config.yaml
hidden_size: 768
intermediate_size: 3072
hidden_act: "tanh_gelu"
norm_eps: 1e-06
qk_norm: false
parallel_block: false
init_std_qkv: 0.025
optimizer: "adam_variant"
learning_rate: 0.000463
beta2: 0.95
schedule: "wsd"
decay_fraction: 0.56
decay_shape: "linear"
max_steps: 11283
dataset: "wikipedia_en"
Each number is 200 + 30 x the weight over the matrix's rms, rounded and kept within 0 to 999. Layers, rows and columns count from 0.

# layer 3 attention output (transposed), 768x768, rms 0.0342, rows 671,767, columns 640-767
203,218,198,215,204,237,179,167,223,162,175,220,264,179,337,203,209,157,222,240,191,167,201,186,169,145,226,188,184,247,173,189,190,192,211,162,212,173,161,193,154,199,264,219,158,286,192,204,235,215,246,185,167,174,267,188,170,176,200,200,173,169,209,204,165,198,222,257,196,234,150,245,221,234,189,150,270,208,262,170,179,205,177,232,242,199,216,210,114,191,224,193,178,202,235,190,197,163,172,221,204,213,144,218,173,205,180,160,240,241,212,217,241,222,174,152,165,216,203,154,203,185,180,201,200,194,222,228
234,170,213,188,176,166,200,211,176,219,206,159,180,193,190,207,213,219,227,144,225,244,222,177,224,239,195,188,181,175,149,232,159,195,156,222,196,208,226,148,175,210,181,181,213,154,197,217,219,293,262,204,194,194,225,174,197,181,186,151,228,207,201,216,180,226,229,166,178,178,215,225,196,180,227,182,211,178,180,219,204,187,189,141,168,219,192,184,184,190,166,219,238,156,143,235,227,267,182,194,203,237,203,241,162,165,190,224,178,289,206,243,165,172,216,200,223,165,171,271,213,243,206,159,204,225,220,200
# layer 3 MLP up, 3072x768, rms 0.0352, rows 0-26, columns 640-767
169,156,254,183,248,190,225,229,210,182,179,182,232,186,234,198,237,190,239,208,234,225,267,224,212,249,232,255,199,203,187,222,240,210,176,191,203,254,214,201,202,221,205,122,116,144,196,168,194,197,167,266,169,234,198,209,240,157,151,253,224,195,135,212,247,230,194,189,240,170,173,251,213,178,173,229,202,146,231,140,178,192,223,173,117,196,191,211,229,221,184,244,239,193,254,220,204,211,228,194,216,230,214,228,158,171,131,172,177,192,196,202,156,198,204,128,163,128,183,232,222,168,180,173,179,122,205,235
201,207,184,178,197,230,225,204,208,204,224,180,215,225,206,223,172,199,183,227,136,225,206,212,189,199,157,186,233,180,223,177,237,209,306,180,197,206,194,179,189,232,222,248,213,213,204,203,234,188,202,156,180,240,205,195,219,256,202,165,201,189,188,185,217,157,165,234,171,184,198,214,214,249,190,152,190,190,179,187,274,249,121,245,183,194,225,191,174,210,124,221,205,196,156,190,199,196,173,198,217,187,209,207,236,192,194,158,164,197,243,215,221,167,199,245,201,219,189,183,204,194,222,206,228,191,217,189
219,196,227,187,283,175,148,171,192,220,169,177,248,186,229,202,169,203,220,243,210,198,219,225,226,176,186,213,207,203,194,184,237,144,271,147,236,219,181,182,221,168,234,225,186,199,144,147,175,240,157,168,178,227,207,218,174,230,258,241,198,196,197,186,326,213,193,207,232,211,187,171,264,190,213,207,147,229,171,190,172,229,148,154,178,197,196,189,168,197,240,175,220,218,188,189,175,195,233,178,165,171,204,168,119,179,195,209,175,252,188,158,187,229,240,182,131,218,176,236,209,192,145,187,196,208,246,213
189,203,254,139,128,217,195,243,196,162,197,213,167,182,225,191,203,231,173,163,207,214,134,215,223,193,226,183,232,216,214,194,177,219,222,217,180,238,208,162,194,238,218,220,227,225,174,187,201,215,181,226,155,233,205,238,228,195,190,155,147,173,202,174,174,214,195,211,223,176,204,237,171,244,197,219,186,203,227,163,237,183,197,206,203,177,213,184,200,198,222,207,170,211,203,216,245,228,211,163,174,178,216,203,208,199,180,254,201,196,205,191,215,238,150,250,203,153,185,231,152,159,207,157,193,139,157,167
215,200,197,159,250,218,212,211,159,194,166,196,198,204,211,204,223,160,210,218,202,217,239,222,239,179,181,187,166,166,213,214,211,221,198,217,200,182,192,161,228,211,193,220,201,205,214,139,233,232,225,202,239,188,235,153,206,219,253,238,202,182,162,177,252,237,174,195,204,204,193,198,203,207,194,214,190,237,200,242,164,238,239,174,163,206,223,203,184,180,183,174,209,223,224,193,189,188,208,194,177,190,217,202,226,221,178,228,209,228,242,236,223,208,205,143,210,205,158,202,234,210,238,169,204,200,209,214
193,216,230,159,204,217,184,125,195,217,112,173,237,274,244,167,177,126,176,255,249,149,214,168,172,256,204,274,207,200,171,185,306,227,137,203,211,275,261,193,170,100,201,228,176,187,176,123,238,258,170,192,242,240,171,208,196,146,214,194,222,89,195,195,227,235,222,241,201,145,262,178,216,267,197,207,198,228,194,233,182,168,264,219,252,244,143,204,246,149,249,188,258,205,240,194,220,183,221,247,246,206,198,278,187,170,196,186,251,173,159,240,252,274,231,150,189,229,231,227,200,169,198,263,170,196,178,183
227,231,143,187,176,190,171,195,219,177,178,219,244,185,227,204,207,211,246,237,186,140,204,208,213,221,228,226,196,229,224,189,192,231,192,236,174,206,205,141,229,174,173,202,210,213,178,166,187,178,183,161,177,173,216,192,204,196,213,210,144,203,150,209,199,221,215,208,182,197,160,203,164,207,197,226,207,173,134,181,150,192,186,236,206,153,246,214,165,175,207,226,185,191,260,176,190,189,231,168,213,190,184,158,218,211,217,219,256,236,159,206,260,215,159,170,194,189,199,203,179,231,169,215,208,247,209,254
177,169,184,210,270,245,183,164,228,224,200,242,239,206,232,215,226,222,205,262,223,217,170,209,163,192,174,227,241,179,190,184,174,252,231,234,242,164,99,189,214,164,178,206,193,202,227,163,208,164,224,164,177,164,191,198,208,196,244,150,215,259,220,201,258,232,221,205,203,236,200,275,176,209,188,169,155,204,214,225,250,220,158,221,176,205,232,205,132,197,128,161,266,190,234,192,193,164,220,228,153,188,189,155,198,201,179,233,200,233,265,207,255,208,208,230,216,202,211,218,223,261,187,174,207,172,186,183
199,179,184,116,227,262,228,126,190,164,188,171,239,212,167,157,216,213,226,204,179,214,158,207,207,292,158,219,200,186,197,193,180,234,176,207,210,197,135,214,233,200,194,147,169,192,233,163,171,208,196,248,204,220,211,202,200,271,182,229,209,184,210,188,155,184,244,220,196,176,218,233,183,183,156,240,232,167,104,235,224,177,203,190,236,192,152,195,250,233,203,248,262,210,262,189,225,196,203,226,215,219,288,250,221,148,169,206,183,212,208,206,206,176,192,186,168,194,198,205,211,198,226,136,211,234,192,224
217,206,225,217,157,165,177,254,194,171,196,137,209,191,230,197,155,141,171,167,197,213,91,131,205,102,171,243,184,193,217,175,222,195,237,188,135,229,193,198,177,237,216,227,182,230,187,196,168,229,188,196,203,203,229,213,215,199,255,214,206,221,154,205,235,179,217,242,174,172,216,238,214,190,126,205,227,222,179,186,196,165,247,143,221,188,219,179,179,202,180,244,224,190,189,179,206,248,208,174,213,191,234,238,220,217,183,189,184,237,190,228,196,247,211,186,180,161,205,263,213,200,205,146,215,136,183,223
234,188,200,214,211,176,209,176,163,208,181,198,191,216,200,251,213,169,203,205,254,220,177,213,215,193,173,207,161,221,194,167,240,191,177,220,159,166,212,207,156,139,205,196,211,226,231,213,186,184,222,230,205,231,212,250,219,199,197,165,194,181,216,191,219,203,154,163,241,194,217,236,181,188,223,179,228,218,229,188,225,162,187,218,216,207,156,164,189,205,246,195,197,175,188,199,233,232,213,239,187,239,184,199,189,194,169,218,219,207,223,195,186,211,213,169,176,170,211,191,193,194,239,223,219,211,214,176
241,203,166,221,192,160,217,198,201,191,227,147,195,211,184,155,224,222,148,194,272,243,191,248,169,190,217,242,236,236,205,174,166,108,185,239,183,261,218,185,180,234,238,193,161,247,211,264,179,210,150,258,145,264,202,227,232,188,217,215,217,170,177,248,159,147,215,260,208,181,167,189,184,223,192,191,149,189,210,197,205,174,179,230,236,278,209,208,197,203,160,186,206,197,240,183,223,187,248,211,128,214,218,188,205,209,162,127,238,236,173,206,190,208,196,188,216,180,209,165,217,191,235,189,206,150,195,250
184,223,162,216,227,140,214,261,216,210,216,187,245,242,204,210,174,182,158,171,170,231,173,137,234,198,191,218,214,231,162,243,220,155,280,196,169,164,187,208,208,232,177,224,159,218,140,159,219,167,198,243,147,207,194,202,215,270,201,194,208,189,197,187,209,232,238,219,216,192,200,160,188,220,227,186,176,166,214,179,188,182,167,109,251,210,183,208,245,193,190,223,244,204,237,196,166,156,209,261,168,197,217,271,214,226,221,216,164,205,207,250,214,263,246,144,183,190,161,189,222,161,210,210,228,209,194,265
219,254,212,204,249,162,146,188,213,208,187,223,159,227,177,177,197,176,147,236,216,188,203,203,184,240,230,196,244,207,160,201,246,237,237,219,208,180,176,203,193,191,204,172,212,237,235,157,189,230,219,175,193,187,218,158,227,190,225,202,203,187,169,166,262,249,194,170,237,231,176,204,218,175,188,187,194,201,208,183,208,248,210,236,200,185,152,223,162,213,218,231,229,176,198,224,208,199,247,203,189,239,218,172,197,170,184,171,244,211,247,232,194,186,235,167,147,198,207,195,180,209,220,172,193,171,246,184
212,232,224,210,180,174,183,171,225,191,211,220,217,192,185,214,207,206,202,258,167,148,194,147,194,187,181,233,237,165,249,195,237,212,185,217,206,307,194,229,258,198,201,193,154,207,200,227,245,221,199,196,235,180,244,184,171,193,152,188,172,227,220,203,202,249,161,149,199,186,200,201,162,199,204,219,163,231,166,204,222,172,182,192,212,192,194,205,140,208,182,210,159,218,216,186,144,201,255,237,193,207,200,228,196,227,240,260,187,203,168,173,193,237,193,224,232,223,180,173,219,218,237,200,171,211,166,242
232,158,172,196,199,153,247,146,198,182,207,237,226,171,227,153,216,240,190,249,223,142,202,203,167,215,172,167,197,169,182,197,239,134,196,122,173,209,204,200,158,199,185,235,196,241,215,176,164,241,225,192,221,204,189,199,186,120,203,189,97,214,225,203,212,254,225,201,217,202,142,223,252,219,248,164,255,213,185,176,213,193,165,200,212,157,201,223,259,193,175,209,253,202,171,172,206,166,170,197,219,209,182,254,200,203,186,223,172,158,192,171,194,222,164,178,203,171,247,210,200,261,142,158,198,175,241,223
187,168,134,144,200,141,176,149,191,240,161,239,249,205,219,165,214,197,239,245,230,145,164,189,181,242,190,199,229,213,147,164,172,212,131,263,201,206,189,204,164,179,195,193,196,217,157,184,115,184,174,169,194,197,178,213,189,200,193,246,206,176,183,210,211,212,224,235,142,239,176,179,248,218,186,126,184,259,186,165,176,137,198,189,211,232,280,212,154,187,226,195,181,242,170,175,214,171,196,237,226,166,189,200,222,167,187,202,224,190,156,164,202,217,182,193,152,215,146,197,131,190,207,235,186,160,251,232
197,158,186,195,219,194,160,195,201,180,177,167,196,202,172,205,143,244,228,214,190,183,222,224,224,160,233,166,191,216,175,159,197,199,251,237,211,189,204,187,176,233,212,193,210,187,200,170,174,198,189,185,189,210,168,185,190,211,246,211,247,176,211,168,210,202,177,190,192,175,226,153,219,197,161,206,199,189,189,245,204,207,170,164,241,170,225,211,193,171,219,193,203,174,207,151,215,192,200,212,190,247,216,145,230,184,196,213,181,236,194,249,218,185,192,201,183,178,209,248,196,163,173,183,236,238,170,173
208,215,209,164,185,207,162,193,224,186,185,217,177,192,220,191,195,214,240,223,212,224,200,231,215,231,165,212,183,172,180,181,198,220,204,213,235,201,182,217,168,212,214,220,188,152,201,201,207,193,171,201,238,237,201,215,253,167,185,184,219,210,235,192,261,209,192,231,218,153,241,178,168,201,159,192,226,163,209,241,180,260,172,206,178,204,209,214,178,199,173,144,174,198,198,219,215,186,221,206,157,222,206,197,175,181,165,191,197,224,187,217,201,252,197,262,199,173,181,214,201,151,232,216,174,206,223,178
205,228,187,205,199,185,190,241,185,126,190,139,226,186,261,211,205,245,188,190,207,214,198,218,231,206,228,189,187,242,217,226,196,170,232,191,203,194,221,179,219,229,215,208,200,220,212,173,234,213,227,243,226,249,190,192,198,204,192,252,183,203,240,231,171,225,182,132,233,237,160,214,167,211,165,214,201,210,230,209,186,167,205,196,179,215,199,182,208,194,220,180,176,207,178,173,237,193,231,236,183,170,193,220,142,211,151,233,245,220,199,202,218,162,223,172,178,229,203,182,207,196,231,218,191,233,150,188
198,177,231,178,155,252,195,217,204,203,217,215,155,211,214,181,160,193,220,216,227,237,227,161,191,175,240,203,227,243,221,192,209,230,304,238,167,159,221,157,244,244,192,233,152,226,192,219,267,178,193,266,227,236,210,205,201,188,219,199,215,221,186,211,197,179,208,191,202,243,244,171,136,149,164,225,160,203,171,201,185,280,162,210,186,194,183,192,194,208,202,209,135,215,211,145,227,206,181,195,172,244,221,240,251,193,209,240,159,204,217,190,156,149,173,168,227,156,220,201,162,144,209,244,172,228,198,232
199,182,192,228,202,251,205,229,198,223,239,183,219,203,201,254,201,220,256,215,218,199,192,165,205,160,148,235,184,179,261,189,218,218,237,232,189,239,185,186,274,188,255,186,179,199,207,237,223,216,168,223,227,202,229,191,195,208,229,161,186,248,183,226,243,175,224,119,192,145,216,237,185,180,215,184,195,210,131,191,153,189,178,216,145,183,213,210,242,224,121,228,232,193,218,215,164,191,219,227,171,201,270,213,242,212,210,198,250,206,191,231,190,206,193,197,207,178,232,216,149,213,187,162,155,179,146,207
220,172,247,234,163,219,209,234,205,202,199,257,238,204,209,189,228,217,188,195,177,186,169,205,237,211,228,204,231,171,247,165,151,207,219,226,192,229,158,181,203,228,226,225,144,139,140,251,159,207,128,210,260,193,218,286,186,173,239,193,175,203,183,236,182,228,217,212,195,152,184,218,132,218,200,223,242,219,233,166,212,185,207,213,229,169,227,186,160,222,250,239,273,208,182,172,202,174,223,212,128,220,239,230,162,207,184,212,171,203,209,204,237,189,237,174,177,223,216,198,202,150,186,184,215,182,297,224
193,158,195,176,162,177,134,208,197,215,233,218,175,212,252,165,153,188,201,144,227,248,182,184,181,167,221,186,166,224,210,202,202,229,213,210,203,164,195,175,274,238,221,219,138,163,167,152,148,204,161,190,261,253,200,203,207,189,149,152,168,254,166,226,180,223,215,217,179,192,214,195,221,174,185,193,170,256,127,173,203,234,218,199,228,228,185,204,191,179,203,207,165,170,242,163,169,205,180,138,202,195,190,167,254,229,177,214,192,218,191,219,231,217,192,203,245,236,167,230,195,189,197,199,157,182,228,231
213,218,205,156,233,262,164,200,207,191,229,236,143,173,203,157,207,228,177,227,235,141,196,205,232,201,225,183,225,208,224,212,156,212,221,221,210,225,159,227,202,211,220,216,173,189,248,209,229,193,213,209,179,229,220,192,193,252,253,147,169,193,163,191,226,217,186,213,212,245,166,232,156,229,132,261,219,198,151,161,187,284,211,202,212,220,121,228,210,194,228,249,235,214,168,204,144,177,244,255,259,205,182,171,194,204,202,187,219,210,217,253,182,183,172,202,150,236,234,200,164,167,167,195,183,212,136,233
121,148,223,123,124,197,143,211,192,171,209,172,166,238,194,209,225,223,161,233,208,177,158,259,177,201,171,256,231,252,163,208,167,142,217,213,214,190,189,249,206,229,249,134,207,173,160,162,154,178,200,213,209,163,250,252,223,183,160,244,185,202,244,231,252,139,190,177,168,226,169,202,243,173,206,161,203,197,194,221,168,196,215,172,201,179,172,154,173,224,131,186,244,180,212,192,206,215,219,206,245,198,142,180,237,188,232,238,139,223,166,216,229,251,204,239,153,225,187,178,145,182,217,115,248,184,264,324
205,238,220,198,126,194,207,216,186,211,133,188,211,179,200,180,212,174,188,203,224,199,162,186,171,214,252,165,188,226,213,183,261,227,244,204,159,252,205,165,216,187,221,234,206,226,115,211,246,242,219,254,197,197,208,173,241,169,272,173,206,172,232,217,226,184,185,183,184,210,198,250,166,185,200,236,143,272,221,224,203,199,210,174,208,187,193,250,151,212,222,259,216,203,198,190,251,311,189,171,183,251,202,186,172,199,138,192,148,183,215,163,182,174,210,232,199,167,187,223,209,213,238,172,214,212,230,166
# layer 3 MLP down (transposed), 3072x768, rms 0.032, rows 0-25, columns 640-767
187,216,210,227,238,185,171,209,205,189,230,225,180,258,238,178,163,189,158,220,181,217,209,188,212,214,171,252,221,196,217,201,194,165,159,203,206,194,214,245,170,198,172,204,185,182,225,206,159,156,182,197,162,234,207,205,197,185,153,238,260,245,195,169,184,112,186,135,189,211,213,199,210,227,268,156,210,188,228,229,186,225,199,216,186,222,223,257,199,168,199,198,171,186,169,199,247,294,178,209,241,196,158,180,202,211,212,165,182,252,179,192,204,262,266,197,145,199,200,171,192,226,204,246,194,237,196,200
166,192,199,192,226,246,223,192,210,229,179,191,167,163,229,195,194,209,255,188,172,181,190,193,226,233,278,201,200,180,185,232,186,251,209,204,195,183,260,198,264,157,163,196,221,198,184,215,177,190,178,228,256,150,204,214,180,172,195,187,188,175,212,201,202,225,237,168,226,204,208,184,208,192,185,204,158,215,188,217,138,188,188,157,227,248,192,212,222,201,237,143,197,193,273,168,235,213,231,211,225,171,136,170,162,178,212,226,252,188,133,241,173,269,205,175,211,196,203,188,185,207,232,237,216,216,229,157
242,153,189,122,167,156,168,221,213,188,219,251,234,188,236,219,166,265,246,210,185,207,240,205,224,165,240,239,192,206,133,203,157,173,236,207,184,238,240,128,239,177,182,188,208,177,165,132,184,237,150,196,182,204,202,225,230,204,251,177,140,206,167,227,223,236,191,212,210,156,231,189,227,236,230,160,159,175,142,163,184,227,166,217,195,191,186,241,186,204,113,165,190,193,206,169,143,257,259,220,195,226,244,206,148,198,212,246,193,220,185,185,194,225,223,204,194,146,218,261,158,228,172,193,229,228,189,263
177,183,203,193,199,188,184,207,223,167,190,177,206,199,213,171,220,133,163,122,212,193,252,199,196,225,243,203,171,180,203,196,228,200,222,201,201,192,222,229,175,196,225,183,198,195,209,168,231,194,250,189,220,239,185,227,207,169,216,177,215,177,239,189,155,188,193,203,211,207,228,189,157,219,179,204,122,176,196,172,241,210,198,239,234,212,236,227,169,228,183,218,151,201,174,228,183,177,222,174,189,210,227,213,250,210,232,196,203,187,194,203,251,192,175,235,243,175,160,215,171,200,159,136,194,266,151,180
187,201,202,193,182,253,190,210,238,200,212,185,183,182,192,216,171,157,187,194,195,182,208,257,244,203,219,177,221,205,255,183,252,177,204,209,194,209,198,198,151,202,213,237,176,198,191,200,233,184,233,162,188,194,226,122,189,215,175,197,202,150,192,222,168,194,184,178,184,254,95,239,198,235,178,239,214,204,224,205,192,207,238,179,175,197,224,216,192,193,211,228,222,226,225,181,183,197,137,196,158,216,193,203,214,200,229,209,202,171,189,211,170,179,182,215,173,164,176,206,210,265,195,193,196,203,168,205
194,173,147,183,175,149,130,161,159,202,142,176,217,218,218,272,155,144,247,221,230,136,163,238,182,202,193,253,165,216,208,256,284,218,262,225,184,216,227,175,218,256,204,203,168,189,187,127,253,178,229,273,193,230,196,177,215,245,209,133,115,168,156,138,216,248,207,246,216,146,208,227,190,229,207,119,136,120,164,313,205,241,252,177,211,169,175,150,176,168,204,233,175,206,156,259,217,185,168,172,193,185,163,182,244,236,181,248,215,212,207,178,212,239,190,137,187,210,195,254,239,228,240,219,213,241,246,200
216,164,236,209,161,162,158,201,163,171,167,237,196,154,190,182,187,201,199,216,240,246,177,220,241,174,180,239,205,165,250,248,202,200,180,199,226,190,190,190,148,248,164,167,195,189,163,210,165,250,207,234,219,229,179,234,199,187,183,193,224,185,188,200,216,174,193,157,206,199,208,194,226,159,228,165,176,205,243,180,226,258,176,179,244,222,184,213,222,226,163,185,213,210,167,219,171,171,239,237,186,191,166,142,183,195,162,202,180,209,246,190,186,232,229,195,186,219,208,171,204,182,201,206,179,185,207,168
168,152,150,244,218,199,239,200,178,186,182,207,143,159,191,200,189,193,168,190,297,217,152,228,249,220,226,212,271,214,214,242,209,168,216,217,203,207,228,199,130,274,273,142,127,193,114,155,186,255,255,236,237,252,243,228,204,173,196,160,185,132,160,225,154,189,128,132,223,210,125,184,226,239,189,202,171,194,219,175,177,192,233,275,155,173,196,210,147,161,232,266,209,208,197,232,183,182,262,239,241,216,149,218,178,211,186,163,159,151,228,227,171,171,190,119,217,215,175,201,219,170,221,196,172,214,222,138
192,239,198,187,217,224,189,213,203,182,172,190,85,190,162,226,197,129,189,202,237,281,171,228,159,198,215,249,203,223,197,197,198,189,177,200,228,208,178,210,251,173,211,166,182,199,236,182,180,228,179,201,218,222,197,175,179,166,224,208,167,192,202,226,162,207,195,211,181,190,191,211,210,170,180,218,201,206,144,236,179,138,156,218,238,168,217,155,251,225,271,254,194,216,157,243,220,160,209,232,175,166,213,202,238,226,209,236,204,195,225,215,208,226,246,194,222,174,184,202,246,144,122,222,218,216,221,188
264,202,214,189,241,139,264,143,209,230,131,130,184,187,222,278,220,164,188,225,181,198,208,173,141,135,163,193,216,270,197,195,220,200,176,221,244,196,224,173,174,240,185,266,178,227,241,192,191,181,244,248,193,204,172,186,203,243,214,224,183,182,205,219,296,218,172,227,155,174,199,203,166,196,193,244,132,193,260,148,229,143,178,219,216,172,189,209,219,209,256,234,199,214,178,182,221,220,220,220,195,185,205,205,150,175,250,187,199,165,199,212,204,171,215,173,171,191,183,173,154,167,210,185,162,183,223,242
174,211,207,186,187,181,183,157,195,230,242,196,184,150,194,184,208,196,214,190,236,232,185,216,213,222,217,221,242,246,213,187,184,193,219,218,194,199,162,210,175,213,164,223,235,217,154,213,174,179,204,186,199,221,243,177,191,155,150,164,241,217,185,215,195,168,257,203,158,255,225,197,153,231,176,205,187,198,230,189,215,187,234,201,226,247,190,201,218,235,207,198,209,194,226,177,231,184,221,176,170,179,170,231,230,160,167,147,244,205,180,182,176,199,170,228,175,191,209,171,212,229,189,234,210,221,209,141
231,153,204,198,188,213,254,222,194,228,202,192,200,220,202,241,220,222,223,181,230,248,191,218,173,145,215,188,183,239,185,205,200,182,179,226,177,211,191,155,205,219,166,201,174,228,196,212,190,162,195,186,218,194,90,185,171,239,233,211,209,234,170,163,198,230,184,180,191,226,190,189,178,222,228,201,182,207,172,197,138,195,171,201,208,196,226,176,189,204,184,189,199,225,258,48,168,248,232,155,189,241,178,181,189,187,200,198,184,201,261,201,168,188,185,196,241,193,192,234,218,217,200,187,185,184,185,189
168,206,259,173,207,235,191,187,184,201,221,173,217,172,230,270,218,215,226,216,191,208,215,187,186,178,223,142,192,161,195,213,255,221,195,206,219,217,127,181,170,197,224,208,266,219,182,182,201,175,188,184,190,188,196,213,178,171,183,140,178,197,261,177,180,174,147,244,197,166,186,287,213,187,171,164,208,207,180,207,161,156,217,230,216,218,139,213,179,225,221,254,200,172,211,194,227,186,176,190,177,278,231,189,218,205,143,211,182,199,259,219,197,183,163,189,205,150,234,243,177,223,148,203,194,184,263,187
180,200,239,170,207,180,224,148,222,241,188,192,168,223,202,184,222,162,239,210,191,213,205,210,167,248,239,196,301,200,178,158,195,196,215,221,192,242,208,218,166,192,226,217,169,196,198,183,229,185,240,203,184,202,187,236,178,183,213,194,202,192,177,203,231,233,213,226,206,281,198,216,155,197,208,187,200,171,197,175,216,163,197,193,163,214,175,221,216,210,241,237,211,229,219,233,152,166,210,184,216,164,185,179,214,201,175,200,238,236,215,183,204,246,213,166,132,175,136,173,173,221,196,197,213,171,239,247
205,231,188,200,176,227,196,210,178,182,217,210,192,241,191,172,195,168,228,150,178,239,238,200,204,182,220,157,173,201,212,213,221,196,195,181,161,202,152,194,232,197,208,204,231,199,170,179,198,187,223,167,194,190,214,215,201,178,191,169,200,237,203,180,203,183,175,185,194,239,208,182,224,219,208,160,212,222,169,153,185,240,173,239,202,203,206,188,132,178,186,213,221,230,210,161,201,234,186,164,152,186,221,190,211,205,227,190,233,197,180,204,182,191,169,172,236,211,210,186,212,183,193,222,194,183,172,251
244,226,218,260,277,275,196,196,206,186,248,204,233,184,222,189,249,243,207,164,161,233,235,205,206,313,158,193,214,147,211,202,200,185,235,173,219,247,110,160,161,209,165,232,201,207,170,218,217,203,260,166,163,164,206,217,190,154,161,115,225,165,224,235,234,248,194,147,198,159,152,203,193,223,117,236,197,268,227,208,255,192,173,260,205,203,203,137,231,164,224,265,247,219,123,208,198,161,204,208,153,202,223,213,198,207,250,221,197,168,195,229,171,167,176,167,200,200,209,189,232,195,206,138,183,188,161,127
200,148,191,232,215,221,186,200,195,200,182,201,216,197,147,206,150,228,165,143,182,164,213,199,186,177,222,187,225,246,208,228,214,216,122,239,193,191,194,196,140,199,208,197,298,196,206,195,224,201,216,226,239,187,167,235,208,197,246,190,174,187,266,176,213,232,203,218,198,207,189,215,208,217,203,201,213,220,176,159,224,176,243,186,161,227,200,210,174,204,234,258,259,187,224,183,238,182,183,242,196,174,196,195,172,238,204,175,232,195,195,120,202,190,189,186,192,201,206,168,237,180,213,169,182,239,201,182
195,189,194,199,195,222,198,211,188,220,205,200,212,227,194,195,217,195,206,218,166,224,165,193,217,198,148,196,220,182,209,231,180,177,201,205,226,214,196,193,176,240,206,252,211,231,181,183,234,160,238,210,201,202,220,186,204,189,179,180,195,181,174,175,188,163,217,173,180,188,184,236,186,217,247,179,168,162,179,220,243,191,242,194,236,187,211,187,214,195,163,243,163,183,231,190,199,193,205,166,180,208,212,189,233,184,246,192,231,229,156,216,201,206,170,204,204,211,224,190,201,197,205,184,224,195,189,235
179,190,205,204,166,247,192,167,224,211,212,175,174,156,234,158,223,189,234,180,163,192,198,239,217,216,219,212,260,203,206,220,188,226,214,207,193,164,164,233,115,216,190,207,218,190,223,235,170,192,179,235,246,194,209,222,194,176,193,247,168,193,215,186,189,215,198,248,172,208,201,187,158,159,214,199,179,198,210,244,222,197,209,240,200,201,158,173,216,192,165,177,223,181,235,177,207,149,229,209,162,191,205,179,220,224,170,162,231,165,196,215,177,191,225,148,210,171,213,183,202,206,204,197,170,230,197,225
210,192,208,251,235,246,172,197,185,200,199,244,238,208,185,226,191,190,178,180,235,213,227,175,190,222,172,176,204,222,155,250,181,204,211,212,209,168,173,212,181,182,220,246,187,179,224,196,218,211,201,203,230,168,216,213,194,230,230,191,223,185,208,165,170,212,191,287,230,155,186,199,176,187,170,197,180,215,200,172,204,186,189,233,203,210,213,184,207,186,136,204,225,188,153,170,198,220,170,202,218,197,184,187,195,196,208,201,188,225,207,198,192,237,199,246,191,190,219,200,178,199,205,195,178,193,190,191
206,182,200,184,197,215,200,186,186,227,199,193,204,175,212,232,239,220,219,203,255,248,216,243,154,196,223,185,213,161,221,220,222,154,153,142,188,255,171,184,196,178,200,166,151,192,208,188,204,221,214,212,225,252,198,217,209,188,202,218,204,176,151,230,198,178,176,149,197,217,193,219,204,275,238,197,208,210,214,104,194,206,174,205,229,237,235,210,155,185,187,190,277,212,212,171,165,201,145,202,177,196,172,117,225,247,113,146,212,165,217,234,184,207,223,195,211,163,206,240,235,192,223,224,171,258,192,208
154,128,199,242,180,182,264,198,195,222,148,188,184,235,194,223,182,220,213,198,164,171,196,201,239,182,252,183,249,198,237,207,184,171,234,226,183,123,182,170,196,204,223,214,196,156,189,139,207,202,210,211,231,235,218,210,203,200,230,184,227,256,174,195,145,152,226,201,204,242,255,207,184,187,209,195,159,203,188,205,192,210,139,176,168,222,159,211,164,190,197,138,157,189,177,214,155,185,227,162,252,204,207,216,159,211,150,204,185,228,169,242,211,168,193,190,196,189,177,189,216,188,191,233,243,168,216,254
213,229,194,229,190,181,169,157,233,219,200,184,266,247,206,212,247,218,188,192,241,194,156,186,179,218,213,210,201,240,143,207,262,236,260,275,144,182,231,225,118,139,218,237,162,240,207,182,200,161,228,300,222,147,176,223,207,143,291,193,266,184,205,206,194,253,210,225,244,174,144,207,93,171,202,234,225,217,194,197,206,147,197,194,239,192,228,166,194,173,192,197,213,230,235,228,188,208,193,133,202,245,156,208,203,196,214,271,173,196,231,147,240,205,212,227,188,175,212,124,186,164,232,198,214,189,200,198
238,183,216,231,173,222,178,189,191,231,226,164,228,168,226,182,224,209,214,202,238,196,205,188,189,207,216,226,163,179,209,262,175,215,222,168,202,218,173,156,224,170,232,209,240,183,141,193,233,159,263,211,175,164,196,209,194,200,164,179,149,221,194,193,230,187,176,192,205,196,228,222,200,225,166,176,178,208,213,176,191,256,172,195,168,199,199,200,178,192,196,240,208,177,163,183,234,201,191,147,212,252,232,185,222,182,174,157,219,226,161,182,165,142,201,189,230,196,172,181,210,188,170,190,171,246,231,175
162,201,219,214,235,229,237,163,134,209,197,225,163,170,178,208,168,189,201,234,196,230,220,205,232,184,237,195,182,209,216,182,171,152,177,150,200,186,223,197,197,198,213,212,219,168,190,173,230,200,224,208,220,148,200,184,195,183,262,177,226,199,225,203,218,156,216,144,192,241,180,191,168,208,274,218,225,179,146,224,158,250,202,229,241,184,194,152,152,205,199,245,173,203,252,246,153,171,191,179,177,157,200,241,163,220,222,161,182,230,260,244,225,240,158,227,178,198,159,217,179,211,112,194,164,205,231,192
205,133,203,225,189,176,247,209,216,170,208,158,284,221,137,214,194,191,197,200,236,174,218,216,178,210,183,281,159,203,225,241,211,218,193,185,161,202,202,200,167,202,148,245,170,229,177,162,257,180,248,194,225,187,184,237,204,221,208,218,167,186,276,223,167,178,300,254,197,263,200,178,192,169,198,226,158,239,214,163,155,200,170,196,269,248,120,143,189,168,256,185,214,194,176,215,168,188,194,204,248,175,136,212,177,227,176,144,223,260,148,154,240,137,230,158,179,154,135,231,207,266,221,167,200,234,147,204